Part of a small language model's weights.
Training: a variant of Adam for these matrices, 232M tokens, 3547 steps.
Each number is 200 + 30 x the weight over its row's rms, rounded and kept within 0 to 999. Layers, rows and columns count from 0. The size before them is the row's rms in percent of the matrix's.

# layer 10 MLP up, 512x160, rms 0.0814, rows 0-172, columns 80-119
086,245,240,189,141,201,226,136,196,219,156,232,213,172,180,190,256,162,195,237,192,139,209,210,173,215,210,234,180,224,206,182,190,197,191,195,213,197,175,208,268
114,171,195,220,164,187,207,206,201,177,171,194,228,123,199,176,234,183,230,246,244,181,189,210,252,182,157,188,198,108,214,226,135,129,216,213,200,166,222,213,200
098,189,187,216,186,163,232,133,171,243,228,210,233,175,190,202,255,164,225,175,232,236,178,251,222,184,206,228,144,153,165,194,134,219,200,231,160,198,207,160,249
079,208,192,196,162,206,164,172,205,136,188,175,249,177,164,211,211,212,212,226,215,218,161,209,191,179,110,180,218,214,207,189,233,180,241,181,249,125,189,238,208
095,223,200,214,175,213,267,237,118,201,194,218,227,190,243,206,251,188,198,180,205,170,180,270,189,233,191,211,156,191,171,199,159,132,180,159,234,226,186,191,260
100,220,203,239,184,132,210,205,216,172,174,227,202,201,226,214,209,172,138,160,260,181,186,235,240,204,183,144,190,139,161,218,201,170,197,112,187,168,232,201,254
098,248,199,218,194,224,214,182,224,178,143,177,222,156,229,206,219,187,238,248,217,205,192,218,171,162,252,181,199,206,174,161,168,134,181,179,227,222,275,213,196
097,192,165,235,211,144,189,263,181,234,104,237,236,235,191,178,267,183,210,217,201,199,209,182,215,231,164,152,218,208,210,203,156,165,175,175,220,178,212,174,218
089,225,148,138,189,139,208,162,169,170,197,202,234,193,242,230,229,217,238,197,235,210,172,238,227,191,209,203,185,162,158,226,183,133,195,193,222,204,196,240,217
093,224,164,199,209,194,224,231,183,225,190,174,228,185,203,210,212,182,215,269,191,275,220,212,238,157,212,216,188,159,168,237,228,185,201,202,155,197,227,178,195
103,192,197,209,166,246,224,171,116,213,212,177,177,222,148,200,220,199,201,185,252,208,143,252,179,181,223,166,162,244,239,180,201,163,221,206,158,194,211,178,272
092,213,223,145,177,199,159,221,169,226,208,238,178,146,233,206,211,236,207,203,176,169,179,182,267,192,238,171,176,240,222,198,193,195,213,200,190,227,172,140,199
102,208,197,224,184,152,171,177,195,201,166,193,209,171,189,184,231,212,180,168,254,160,239,175,236,158,193,188,192,237,194,202,177,220,191,215,228,143,245,209,249
120,249,217,153,222,204,242,150,167,191,245,238,177,179,248,193,244,214,226,207,207,211,166,218,236,208,233,162,193,178,205,199,230,183,206,176,169,194,216,215,247
102,203,174,199,169,171,222,157,147,173,210,186,196,216,219,161,222,164,279,231,215,211,176,231,230,238,232,205,201,215,213,203,166,199,210,202,138,146,197,186,179
090,228,217,253,175,191,178,144,195,237,236,207,164,217,203,208,227,231,228,259,178,224,187,256,208,191,228,111,156,221,216,230,235,226,186,139,250,187,184,170,203
105,174,203,139,195,267,206,172,200,181,163,205,249,210,245,233,248,202,250,171,201,211,163,185,243,217,199,187,180,153,167,237,159,183,194,154,165,170,263,197,219
103,232,146,181,185,199,230,211,191,206,171,198,193,166,228,236,231,187,208,192,192,275,178,219,178,151,152,188,222,170,173,215,157,140,172,177,152,160,187,216,211
103,208,153,158,202,152,213,197,205,211,200,199,170,201,184,197,249,180,170,233,217,189,199,191,203,212,197,178,219,261,217,179,224,182,246,170,160,198,195,128,176
103,203,200,170,215,230,228,238,209,190,153,214,243,191,205,224,222,163,216,254,189,230,186,191,188,201,262,132,194,198,152,178,240,153,160,199,229,171,250,225,183
116,222,171,224,119,196,213,223,171,193,194,235,233,171,232,203,250,217,237,180,232,184,174,226,207,144,193,167,146,189,166,177,191,194,194,175,222,169,215,231,276
114,147,214,144,161,250,216,229,203,173,148,260,222,230,136,183,243,203,215,186,221,186,157,166,243,167,214,205,208,186,218,224,174,139,208,206,166,147,197,236,239
094,218,125,202,211,186,197,180,145,215,166,198,175,180,198,166,198,164,225,237,213,236,184,223,258,228,217,165,184,226,141,205,196,222,224,211,151,214,198,209,222
098,232,218,236,201,217,213,162,176,213,236,209,224,173,207,211,250,217,221,174,162,213,195,199,163,183,198,203,208,227,233,214,220,174,221,207,195,215,237,181,239
127,218,242,160,169,213,142,186,170,210,196,230,246,222,198,190,269,165,225,197,248,195,159,208,206,152,198,144,215,236,177,219,157,180,223,171,185,197,190,218,237
087,214,202,168,215,192,220,175,189,160,131,203,223,221,178,205,235,149,235,196,162,203,192,213,174,206,208,214,200,203,181,192,195,148,194,184,186,186,178,168,232
093,195,204,147,186,201,179,216,160,221,167,193,170,174,181,170,249,210,170,184,217,170,152,228,175,193,219,215,174,145,220,155,167,190,194,228,179,212,215,171,290
086,232,224,186,196,186,233,201,170,144,196,244,213,210,211,199,204,171,222,167,202,165,220,286,221,184,255,181,153,200,160,177,231,201,223,143,192,212,207,216,247
091,187,162,211,162,218,201,147,208,168,165,173,227,146,195,206,231,174,190,227,167,174,179,193,207,156,173,205,219,211,224,212,181,235,210,203,176,137,198,192,184
095,219,113,201,168,201,253,149,206,172,218,165,207,179,207,166,202,203,220,272,235,213,183,231,229,173,237,210,193,185,195,206,207,234,252,196,166,143,247,186,219
111,212,170,199,187,186,237,210,161,195,154,200,158,233,223,219,234,164,204,195,173,227,184,211,260,158,209,149,130,216,168,164,217,201,213,192,188,218,211,200,179
108,223,176,181,161,192,164,215,170,194,169,160,166,221,193,190,283,202,230,211,198,262,164,216,206,167,198,129,117,203,206,183,223,135,244,228,214,187,185,160,232
079,242,198,145,217,208,233,196,210,180,224,223,196,214,224,203,227,172,235,247,178,183,181,157,158,227,241,193,212,211,222,193,215,177,188,241,219,262,250,198,231
094,229,230,181,193,191,232,238,160,229,170,180,224,206,127,212,224,200,262,254,225,194,140,182,190,272,183,174,183,201,253,197,193,196,241,185,182,205,220,180,223
103,180,200,141,152,206,185,202,161,188,176,210,199,216,223,181,228,233,249,229,212,271,157,256,201,254,129,116,173,166,208,214,206,171,230,172,173,192,202,167,215
097,211,179,166,200,184,218,189,193,204,153,206,253,216,193,142,208,163,181,253,243,222,170,177,208,204,242,203,139,231,204,161,183,165,226,247,207,219,230,165,199
107,174,175,165,203,189,199,193,202,176,180,220,179,180,168,221,234,176,197,185,211,215,216,156,287,151,185,195,179,195,166,198,238,163,186,172,128,179,159,197,213
103,213,158,192,173,207,208,168,206,172,181,153,209,189,153,221,217,218,205,185,223,196,180,184,217,170,197,188,204,162,193,172,197,187,155,186,133,187,138,199,270
108,207,195,179,215,215,211,239,201,166,219,208,204,160,245,195,249,184,152,227,251,201,101,223,233,210,134,178,116,179,239,188,173,153,180,204,196,203,200,229,218
111,207,167,203,186,210,181,218,178,164,212,249,195,171,194,196,273,212,238,192,245,247,167,205,230,250,206,155,194,206,201,236,192,200,215,171,200,196,185,222,232
106,192,197,196,164,232,189,143,204,148,146,174,169,226,237,200,220,185,217,249,247,183,192,284,194,198,220,216,212,172,197,183,181,169,180,136,130,222,195,185,195
110,159,182,235,180,221,132,226,201,157,221,225,202,203,178,215,244,201,179,197,205,172,105,212,204,238,195,183,201,189,217,179,247,164,203,150,243,168,210,256,249
085,256,221,156,221,233,175,202,192,213,204,263,279,177,152,156,224,190,225,235,202,194,218,197,181,199,192,183,198,164,188,160,226,217,197,163,222,227,175,183,252
102,185,170,247,182,188,230,207,194,170,166,191,203,193,215,215,219,186,171,221,218,153,187,189,220,199,194,169,143,151,189,178,146,169,155,181,190,158,256,212,183
126,167,179,192,146,210,208,173,133,237,169,240,221,173,216,189,239,191,198,278,232,227,180,200,207,236,236,188,170,188,188,236,229,182,189,207,201,220,221,237,177
099,190,174,202,204,197,235,211,160,181,189,201,221,199,171,161,238,230,253,204,230,227,150,244,248,194,210,169,170,199,201,187,163,231,209,159,211,212,167,261,207
097,173,213,152,157,141,183,175,199,188,182,257,145,198,223,184,226,213,175,246,229,154,172,237,245,198,202,211,195,180,183,179,163,203,150,117,177,225,198,190,167
103,203,189,215,146,176,223,242,87,195,206,205,174,173,218,197,241,194,208,205,217,197,170,231,206,169,190,202,182,194,140,223,218,200,221,174,204,145,221,177,189
104,189,169,202,204,188,248,182,173,239,188,211,208,247,133,211,248,178,180,175,174,167,214,205,229,196,167,217,190,235,170,206,219,186,221,215,224,206,186,208,253
100,229,190,229,152,226,261,256,211,222,186,213,184,199,163,192,212,187,183,217,204,227,216,198,227,145,217,177,224,176,190,229,209,198,206,156,134,202,188,210,221
098,207,152,176,204,167,174,148,171,243,175,208,211,190,192,230,244,200,234,174,235,168,188,218,172,205,187,215,115,245,211,201,220,196,199,234,193,204,218,171,231
098,190,201,204,179,188,250,160,224,188,154,188,222,198,166,162,212,181,191,168,243,171,161,171,188,214,159,205,182,211,186,181,199,200,169,149,196,138,198,260,209
100,190,187,208,150,151,197,181,184,189,147,228,171,194,216,219,249,189,207,197,196,236,170,181,213,235,190,145,210,164,204,205,175,194,228,142,248,153,201,234,193
104,174,226,177,166,210,208,227,204,159,186,206,129,258,211,201,232,203,216,256,214,182,177,203,199,249,214,168,181,150,169,210,200,217,205,187,136,177,152,173,231
101,196,174,199,208,200,269,188,104,159,190,164,178,191,204,232,264,223,199,220,223,175,186,251,205,218,207,201,204,228,161,222,202,220,200,221,131,144,216,224,214
105,212,142,169,170,241,223,158,190,182,148,218,214,177,209,239,200,163,249,227,252,189,213,259,179,170,204,168,204,177,182,200,157,118,196,182,190,93,248,190,203
096,197,150,236,229,168,186,198,164,248,175,218,191,163,167,224,209,169,246,214,230,214,175,239,246,231,232,192,172,185,210,229,223,221,198,197,223,183,215,251,210
118,175,163,206,177,228,254,203,172,172,168,196,201,170,237,188,221,201,243,195,210,193,188,232,217,237,207,204,199,220,206,219,161,170,214,225,118,198,167,188,208
100,187,134,216,164,167,217,181,142,169,191,189,206,218,216,191,229,158,227,220,274,230,139,217,175,191,184,199,209,240,227,214,224,223,230,164,194,161,199,200,202
094,243,176,199,160,239,150,206,232,232,224,247,248,162,158,204,231,182,232,209,201,200,160,239,203,183,153,219,162,209,215,220,217,150,215,169,181,147,253,188,199
114,183,214,222,193,187,225,151,220,257,159,253,193,210,213,184,220,128,178,208,250,212,201,234,211,145,224,177,184,157,199,229,223,180,223,194,224,206,181,206,231
096,198,242,167,163,268,179,239,180,228,194,216,280,172,229,254,259,188,248,227,222,193,192,221,191,182,245,168,197,191,215,160,211,190,214,193,198,213,201,147,208
124,178,190,217,162,170,252,203,142,229,212,218,202,211,195,195,223,156,181,196,239,217,181,217,242,185,210,194,156,193,183,184,278,156,227,207,219,166,229,153,211
075,256,234,228,147,234,222,193,203,155,219,223,170,191,127,223,203,248,217,144,197,141,211,196,173,203,170,187,195,267,234,249,231,162,170,194,214,147,195,193,219
079,175,147,157,223,182,221,261,159,201,220,207,199,182,183,241,222,165,233,189,234,176,260,226,194,245,191,150,152,201,201,200,221,202,219,142,172,185,227,219,221
105,205,148,173,167,168,257,217,195,205,201,246,225,200,176,199,200,169,252,245,205,209,197,212,249,230,234,189,186,195,175,191,136,234,200,210,153,203,201,212,195
079,180,197,229,160,239,176,187,216,118,180,191,190,210,142,157,213,229,220,201,193,209,197,242,187,194,155,193,221,202,208,232,236,167,247,146,168,174,215,230,244
102,146,126,192,200,158,209,173,186,180,221,151,201,214,201,199,204,230,159,197,269,221,183,161,231,223,151,131,174,163,217,202,224,177,198,234,208,182,149,229,183
096,250,208,212,143,211,249,224,177,185,207,277,226,166,233,188,225,160,174,248,204,240,163,228,208,206,226,183,177,215,223,191,214,204,221,224,217,205,225,198,244
106,173,199,247,154,206,204,192,144,140,193,211,183,170,213,218,219,205,188,251,229,209,220,246,203,237,215,225,205,190,164,198,148,190,175,190,178,209,229,235,210
102,186,147,177,201,163,192,170,212,224,187,198,169,179,220,160,215,240,204,220,219,199,181,207,233,131,218,150,188,216,202,205,186,203,159,176,168,178,197,166,176
101,229,164,198,181,166,199,191,221,144,154,218,182,201,208,170,213,179,254,293,255,211,170,185,208,196,248,195,202,216,243,193,213,225,202,196,165,222,172,223,187
098,255,213,242,164,189,194,205,144,214,121,168,213,176,201,181,231,197,247,219,177,193,203,177,207,173,208,138,146,148,144,186,188,185,205,213,157,186,232,165,230
096,232,174,173,218,187,232,191,202,175,202,250,173,187,217,180,236,178,176,193,236,228,184,170,206,179,230,148,199,187,219,261,143,200,194,201,189,198,162,171,235
103,209,169,131,178,183,220,194,174,130,180,185,205,156,235,227,230,264,195,248,194,160,246,209,255,223,210,174,221,228,144,220,175,166,204,216,190,203,173,217,237
097,213,177,223,181,221,182,180,199,145,161,205,195,187,173,215,220,205,169,189,203,187,186,185,208,214,171,181,177,204,220,182,173,174,246,165,165,169,139,204,209
119,209,174,214,159,210,218,206,169,235,191,196,257,195,206,240,289,225,165,212,215,254,173,243,219,204,185,160,187,163,179,183,167,185,215,184,155,186,223,192,270
101,205,151,200,198,183,216,154,180,149,179,142,165,244,197,177,228,184,206,203,224,216,185,190,255,197,170,212,143,223,205,198,194,160,197,188,149,153,195,211,249
092,204,224,173,209,149,227,166,191,198,122,209,201,184,205,216,183,156,197,207,224,206,141,229,209,183,243,199,207,181,170,170,198,182,185,206,232,185,268,181,173
113,202,237,166,203,258,197,199,187,241,180,190,225,203,211,225,260,166,210,181,224,182,164,197,221,186,267,173,198,206,168,215,164,215,187,184,139,209,176,163,220
097,188,186,238,166,218,237,222,221,191,153,235,198,257,146,228,228,183,241,208,218,230,207,230,178,200,158,182,200,207,182,221,197,206,201,209,203,179,197,221,236
099,161,150,174,149,223,170,206,129,221,152,169,175,207,173,208,226,220,182,207,244,228,158,213,197,186,168,156,222,159,220,196,197,216,224,203,184,151,185,210,230
104,203,177,219,178,234,189,125,175,158,191,197,235,226,231,208,209,184,173,182,218,164,164,200,225,224,193,223,197,141,190,291,192,188,169,215,183,187,179,228,235
094,223,199,201,191,181,193,205,144,210,112,208,194,158,170,271,212,204,160,223,177,217,208,194,201,180,193,198,218,218,180,176,205,125,233,158,204,259,250,141,221
115,209,183,169,195,203,208,214,138,167,224,240,182,170,168,195,259,172,203,261,195,162,171,248,211,222,191,162,191,164,194,243,167,168,218,144,205,206,264,210,237
127,162,142,181,175,173,197,179,172,169,203,220,239,165,227,199,256,156,215,150,232,215,143,233,239,240,218,186,157,192,221,193,179,220,186,201,212,200,180,243,235
094,212,205,223,187,210,232,220,184,197,160,189,244,236,251,184,250,188,158,161,180,247,224,207,242,175,196,189,158,162,234,196,201,176,234,208,215,232,235,212,229
110,217,198,193,192,240,204,195,188,156,162,236,236,172,195,194,253,248,217,199,222,148,193,217,238,170,166,152,192,220,204,201,202,153,164,228,221,181,233,202,179
101,241,190,164,190,177,196,219,194,196,178,222,171,234,134,197,227,161,204,205,256,183,200,193,213,185,183,202,125,200,225,196,187,185,228,165,204,171,193,188,239
083,203,205,207,186,222,164,178,237,226,200,229,214,245,232,212,231,154,222,263,226,222,203,191,234,179,174,180,224,211,161,172,185,236,209,155,162,230,275,242,156
100,162,182,194,177,177,246,150,164,197,195,239,178,196,201,194,220,192,291,178,221,234,157,252,250,220,226,179,126,186,183,265,239,201,207,227,185,199,205,217,235
086,220,205,216,151,181,222,204,178,207,201,242,194,226,207,185,244,225,250,188,242,221,150,212,237,161,201,184,208,165,238,149,159,219,211,153,232,155,176,182,233
097,184,215,181,169,172,155,224,203,155,147,158,192,216,201,198,219,184,195,197,253,201,194,223,197,194,166,192,177,212,212,190,217,204,261,172,162,185,179,246,252
111,223,185,186,179,187,226,156,192,225,203,196,192,185,164,180,268,202,195,215,251,252,190,219,179,200,214,168,228,192,209,196,171,200,204,178,161,204,150,216,226
104,212,204,222,174,224,203,204,208,165,219,218,257,244,218,153,255,196,190,184,210,225,171,229,202,210,200,152,179,238,203,224,161,111,204,189,219,201,240,170,225
106,171,202,186,195,182,190,201,211,184,174,218,258,152,165,235,219,196,182,188,192,210,189,168,238,180,173,188,193,147,199,191,174,166,257,244,184,189,191,175,222
090,198,179,216,224,213,201,226,150,215,191,233,236,175,202,169,228,210,223,213,183,164,227,226,198,261,209,198,135,178,206,245,207,193,205,159,189,212,265,198,216
106,248,158,262,151,198,243,168,164,209,197,191,190,180,168,199,233,197,241,226,170,233,179,250,250,194,202,178,161,166,150,206,180,196,186,155,174,195,199,157,208
115,166,162,178,172,251,178,198,198,177,147,204,236,176,198,187,286,186,227,186,221,196,118,271,202,227,227,217,216,179,149,175,192,194,166,229,172,186,172,147,240
095,163,154,172,223,185,189,208,232,209,176,266,200,158,182,222,219,186,212,204,202,169,141,203,203,187,226,130,214,165,213,161,241,206,193,231,198,236,178,184,214
107,222,199,193,158,235,223,175,192,174,183,230,269,184,175,261,238,162,220,228,183,184,162,184,217,249,202,130,184,217,201,180,197,179,248,182,208,184,170,205,178
095,238,175,191,221,204,190,224,224,204,151,175,174,244,169,164,203,207,191,267,210,161,199,194,190,217,220,172,181,220,228,187,207,130,263,200,199,164,209,143,142
115,186,212,148,189,149,204,168,119,238,140,175,221,200,213,221,267,220,217,194,195,206,231,242,247,188,227,155,171,244,157,247,198,200,183,216,203,193,225,140,193
104,150,196,190,198,187,215,205,160,186,135,252,164,233,230,202,283,149,190,204,221,196,203,208,169,257,226,194,204,190,172,207,181,193,219,191,190,166,187,213,230
094,257,243,191,172,221,223,198,172,250,190,255,218,222,208,159,228,182,229,203,163,177,175,190,221,231,231,183,193,207,172,203,215,201,187,179,262,184,219,195,219
103,166,149,131,154,210,213,189,182,180,205,218,215,173,225,195,282,214,208,182,204,217,129,183,213,184,159,200,216,184,132,210,185,206,235,169,143,173,194,178,238
112,179,156,218,183,173,213,213,179,221,143,242,202,230,207,205,258,190,200,205,216,233,180,216,183,236,228,187,206,168,167,203,222,194,195,243,133,223,161,195,182
126,191,199,219,184,191,222,147,174,179,172,190,242,197,188,226,202,194,175,204,224,199,190,166,213,219,179,150,186,176,163,165,185,223,159,162,168,145,173,206,213
106,187,171,173,163,222,174,181,140,216,191,203,231,221,177,224,243,180,196,210,259,155,200,231,200,243,231,191,174,238,206,173,183,148,190,160,183,219,193,194,220
085,188,205,177,201,248,173,194,141,193,215,195,197,191,173,192,247,138,242,209,226,129,233,192,182,209,183,224,143,229,171,229,168,183,192,200,172,142,231,207,231
108,185,178,197,180,224,156,219,189,142,191,187,224,202,176,177,206,202,160,233,224,214,185,184,225,168,215,209,184,182,239,196,220,181,199,197,220,161,218,205,218
085,191,240,200,197,201,192,190,125,219,181,186,153,212,196,241,230,204,186,143,200,237,192,243,254,230,156,187,154,225,193,250,224,138,231,196,215,164,205,199,258
102,183,163,138,209,179,220,235,198,229,182,165,228,231,223,212,254,205,194,238,226,245,230,221,254,210,250,229,138,220,193,237,167,175,218,218,146,199,179,180,216
086,243,180,238,153,147,245,177,163,223,183,245,192,191,217,186,214,168,211,189,178,251,223,249,190,243,186,182,215,219,181,224,179,222,184,195,215,164,175,179,233
090,195,202,144,168,177,251,241,183,243,208,198,226,206,209,228,227,191,245,184,194,204,144,215,205,201,171,211,215,202,156,144,175,152,254,167,130,193,222,187,202
097,249,232,232,228,189,151,181,197,173,188,242,210,212,256,204,238,159,209,222,196,193,203,214,184,211,228,152,214,180,213,160,192,205,253,163,242,212,186,216,235
065,261,227,183,179,203,204,231,153,206,157,144,188,136,198,190,182,241,252,220,183,191,149,192,204,193,252,177,197,199,209,211,222,203,187,185,252,173,185,194,243
088,176,222,172,181,192,227,187,187,193,209,224,216,171,185,161,231,212,240,161,189,183,155,205,196,200,140,184,195,191,129,219,211,187,189,142,193,198,214,233,198
090,209,175,168,200,229,191,153,205,240,187,230,232,154,211,255,197,185,216,255,171,228,187,251,248,236,234,202,191,182,181,163,217,210,202,197,160,236,211,233,234
115,219,201,165,183,203,240,218,114,173,186,232,217,165,181,214,230,188,246,212,172,206,207,199,228,174,244,178,217,197,141,209,239,234,176,204,169,210,188,206,207
074,238,154,190,201,174,163,217,221,183,172,202,196,191,163,229,210,179,160,208,208,222,202,185,188,181,171,187,231,229,194,271,159,233,223,149,200,228,221,197,193
106,177,202,183,143,160,222,220,162,224,209,204,164,192,229,248,224,169,225,176,211,227,213,175,254,180,179,153,221,166,134,222,172,213,239,191,183,173,197,204,201
103,148,192,161,158,265,195,216,200,179,142,251,211,229,251,216,233,212,207,196,253,160,156,177,194,225,205,193,176,175,208,234,223,176,213,201,198,193,230,137,242
100,258,184,183,184,160,214,210,190,184,154,211,204,167,200,216,215,131,265,211,174,229,203,193,212,174,194,188,215,152,194,249,203,139,156,155,190,198,227,184,197
098,172,232,180,170,202,227,166,168,204,138,224,162,173,183,200,217,200,221,252,210,229,144,184,240,216,188,199,173,205,185,184,208,192,183,187,219,189,185,146,234
097,254,195,153,192,225,177,161,133,192,169,184,209,174,226,246,223,228,228,222,188,232,155,190,204,179,255,151,171,171,218,183,137,193,219,155,210,193,231,185,253
097,178,210,173,170,204,195,152,193,142,172,198,171,231,177,187,214,180,237,186,166,194,165,214,203,202,196,144,210,172,179,221,274,198,235,177,178,188,140,176,202
123,168,215,236,190,231,240,180,177,200,156,195,218,195,180,245,248,189,190,167,242,208,155,219,216,172,183,216,193,199,209,230,165,140,211,172,209,195,138,190,190
080,203,220,191,198,187,213,218,183,148,275,237,211,206,210,173,204,174,249,227,192,203,178,195,197,235,214,158,226,213,194,153,142,234,185,130,168,159,191,230,173
100,206,129,220,204,222,167,165,179,201,171,203,178,186,165,233,212,147,209,165,243,182,183,285,190,201,191,185,185,165,122,200,217,217,232,193,154,186,224,195,230
094,186,167,199,183,243,162,194,145,193,247,259,204,206,191,204,225,133,225,245,169,233,222,241,257,224,178,159,189,153,175,241,186,172,215,234,171,196,212,174,212
075,166,181,215,137,253,222,170,157,231,214,178,188,199,174,171,234,179,214,241,244,265,193,169,167,156,154,214,220,227,198,243,201,178,173,165,190,167,180,246,202
103,220,159,191,193,243,151,190,210,225,192,186,207,197,190,177,252,183,234,217,274,238,215,214,223,235,199,164,181,230,192,238,198,185,208,225,172,170,250,205,257
092,224,184,187,154,244,239,203,151,173,182,209,170,197,207,181,206,212,213,175,247,209,157,185,187,218,175,202,217,242,184,219,230,214,183,179,129,145,188,212,217
083,252,206,151,187,170,142,195,216,158,184,209,218,186,189,225,192,238,194,244,216,194,196,165,206,180,170,158,242,162,198,164,196,195,228,170,182,225,213,176,210
078,221,234,201,188,216,149,160,166,179,157,184,232,179,151,166,228,228,250,235,195,148,188,180,156,172,232,210,202,212,203,175,180,172,205,207,219,118,207,140,224
106,170,148,189,207,219,179,208,157,170,194,239,178,256,137,197,228,189,221,189,249,141,197,175,273,224,187,189,215,138,128,169,208,201,195,162,185,180,196,210,228
092,211,150,187,185,202,200,175,198,195,152,210,164,217,162,176,218,214,233,201,228,234,176,204,180,172,201,229,201,215,171,167,221,180,207,146,125,175,259,185,221
090,199,165,226,134,200,222,199,178,230,216,164,228,176,240,186,208,203,214,158,186,166,189,198,227,186,236,184,206,171,202,181,209,176,221,153,160,194,181,209,199
092,202,191,199,217,189,146,189,158,181,148,203,177,176,181,172,214,171,181,196,215,201,212,161,206,221,204,185,165,251,169,209,281,186,222,213,199,226,234,198,196
089,191,171,213,178,195,217,207,126,256,189,218,212,205,173,204,211,161,152,212,210,192,235,217,261,240,164,150,203,235,240,224,234,199,285,207,206,193,217,199,162
109,207,203,130,173,214,163,166,220,205,178,189,243,232,221,190,255,243,200,185,185,213,122,232,216,176,188,200,202,243,161,218,161,177,208,178,134,208,197,138,266
093,184,212,203,152,161,197,228,191,163,193,204,181,207,171,191,221,164,183,181,212,217,236,188,227,233,215,185,157,153,192,237,177,167,196,222,253,151,212,207,183
086,165,198,243,195,259,224,190,187,182,182,205,209,250,191,190,220,207,203,243,228,156,148,210,199,282,248,217,207,221,123,174,206,214,245,177,170,167,229,179,218
071,218,211,274,175,220,224,175,244,187,243,198,202,204,243,198,205,169,222,228,186,154,220,257,164,257,180,215,214,227,173,264,166,244,210,190,225,179,227,232,173
089,160,213,167,167,192,203,190,106,257,173,217,203,188,180,234,233,218,247,209,270,190,191,229,253,175,223,187,216,183,180,202,193,228,257,228,227,194,195,214,183
093,207,146,258,125,169,162,168,153,175,203,161,175,234,196,175,228,266,202,199,210,213,169,230,204,143,199,209,189,172,218,210,200,190,173,201,199,191,220,232,236
122,185,171,211,212,234,159,204,172,198,218,172,180,205,212,250,261,132,235,156,269,215,169,206,199,210,163,182,146,220,220,240,217,141,194,197,236,208,185,202,233
102,194,199,213,162,211,189,191,211,212,207,206,227,214,150,223,195,162,171,188,227,185,181,189,217,205,214,156,151,150,180,190,138,152,201,206,243,185,262,222,217
094,173,233,172,202,212,173,187,210,162,162,242,199,191,179,228,198,248,183,214,168,219,227,173,222,194,204,141,223,191,176,177,202,108,205,158,238,126,197,194,211
095,198,160,230,204,184,162,162,206,185,132,189,178,172,189,220,228,231,221,214,199,203,171,187,198,218,233,197,203,160,201,223,214,138,205,185,189,168,243,191,177
102,166,150,180,154,218,141,182,193,177,162,213,197,228,210,182,239,166,210,228,193,172,192,223,203,180,226,190,134,159,194,205,213,140,226,200,177,167,218,156,195
095,196,224,163,175,178,163,241,156,246,140,203,258,178,189,237,218,206,246,239,148,216,212,208,221,214,195,198,146,174,184,202,255,167,184,156,252,209,157,190,201
093,205,205,206,171,151,223,164,114,187,192,206,211,216,227,216,250,173,219,135,207,202,164,221,222,192,228,140,197,210,126,180,226,168,231,186,207,136,175,204,176
122,252,229,154,166,215,206,160,135,190,185,212,211,215,226,210,219,217,243,180,228,157,183,249,175,216,244,193,161,233,212,171,185,201,216,216,173,207,196,196,261
102,189,169,152,191,200,147,157,212,197,181,197,196,157,205,181,217,205,213,199,181,185,126,166,232,193,200,156,148,206,244,191,194,148,177,195,203,232,189,215,204
114,202,238,166,165,218,196,216,141,176,190,162,233,219,210,149,271,142,200,179,195,229,138,213,222,204,215,117,189,154,148,162,163,168,228,211,192,194,198,177,225
082,252,237,224,190,222,166,186,231,224,145,242,187,193,183,227,230,180,249,164,192,165,195,125,182,242,187,220,232,209,227,202,200,225,136,163,216,185,226,161,248
109,184,207,210,139,191,216,183,157,210,155,206,185,204,197,204,234,231,230,145,224,243,189,195,257,181,168,181,218,235,188,249,183,189,242,144,146,198,160,230,211
088,179,203,178,228,222,217,200,218,233,171,216,189,173,197,203,214,169,224,191,164,195,187,202,191,131,201,183,167,237,153,175,264,198,199,222,173,204,148,187,228
091,211,180,225,134,228,203,167,214,204,142,202,237,206,206,262,247,180,182,139,234,218,203,212,167,199,210,194,201,219,155,227,219,182,235,217,204,193,199,202,223
102,185,171,178,200,191,244,181,163,162,160,211,200,137,226,193,253,140,195,184,210,183,141,226,212,189,171,205,147,221,157,172,176,139,168,162,152,204,164,158,220
114,203,198,178,213,204,206,195,179,209,143,201,250,158,228,208,236,155,250,207,189,211,191,176,227,223,240,170,144,143,180,174,187,175,189,191,193,228,171,208,235
094,164,209,189,193,261,208,213,184,210,178,201,230,209,206,184,232,205,207,184,190,198,182,257,180,225,154,193,208,185,209,202,205,168,194,149,167,196,257,188,257
116,267,182,198,202,165,212,195,174,243,160,212,238,215,233,179,252,217,233,177,160,188,203,187,221,223,227,172,185,192,191,252,196,183,228,175,253,186,176,175,221
112,162,166,194,134,217,209,189,214,145,188,221,156,156,216,213,229,195,221,187,217,238,186,256,204,223,184,183,207,202,140,248,188,146,228,159,184,134,205,165,206
101,214,226,190,187,237,177,181,190,236,188,178,213,203,163,219,236,180,242,149,211,151,166,241,178,208,168,214,200,180,143,151,195,162,184,175,181,167,253,207,202
095,246,186,199,202,217,273,187,173,207,163,217,188,159,208,229,249,181,213,192,169,192,160,172,227,197,209,205,207,148,183,192,209,247,180,204,192,197,152,223,254
102,193,203,203,213,263,200,216,132,174,168,246,240,158,198,223,252,170,240,227,211,176,175,192,253,242,214,199,206,196,169,219,235,216,251,174,238,175,180,201,239
104,187,185,199,210,175,208,238,172,196,166,164,230,162,199,161,239,204,178,169,264,179,196,271,248,214,229,180,222,150,237,202,209,171,222,194,205,173,187,211,231
104,173,187,249,168,158,154,174,133,209,204,166,205,177,207,256,230,187,202,190,252,205,167,222,201,195,180,130,164,221,251,226,190,174,204,219,193,171,269,189,231
092,151,168,219,168,158,185,184,199,209,141,211,211,199,176,148,192,172,197,225,236,150,212,210,235,201,155,205,159,157,199,190,138,166,207,217,218,136,202,206,182
104,181,173,138,191,220,260,226,205,247,183,230,241,233,211,212,209,183,150,181,206,230,181,205,200,200,229,217,171,212,162,180,214,189,195,187,103,173,147,166,236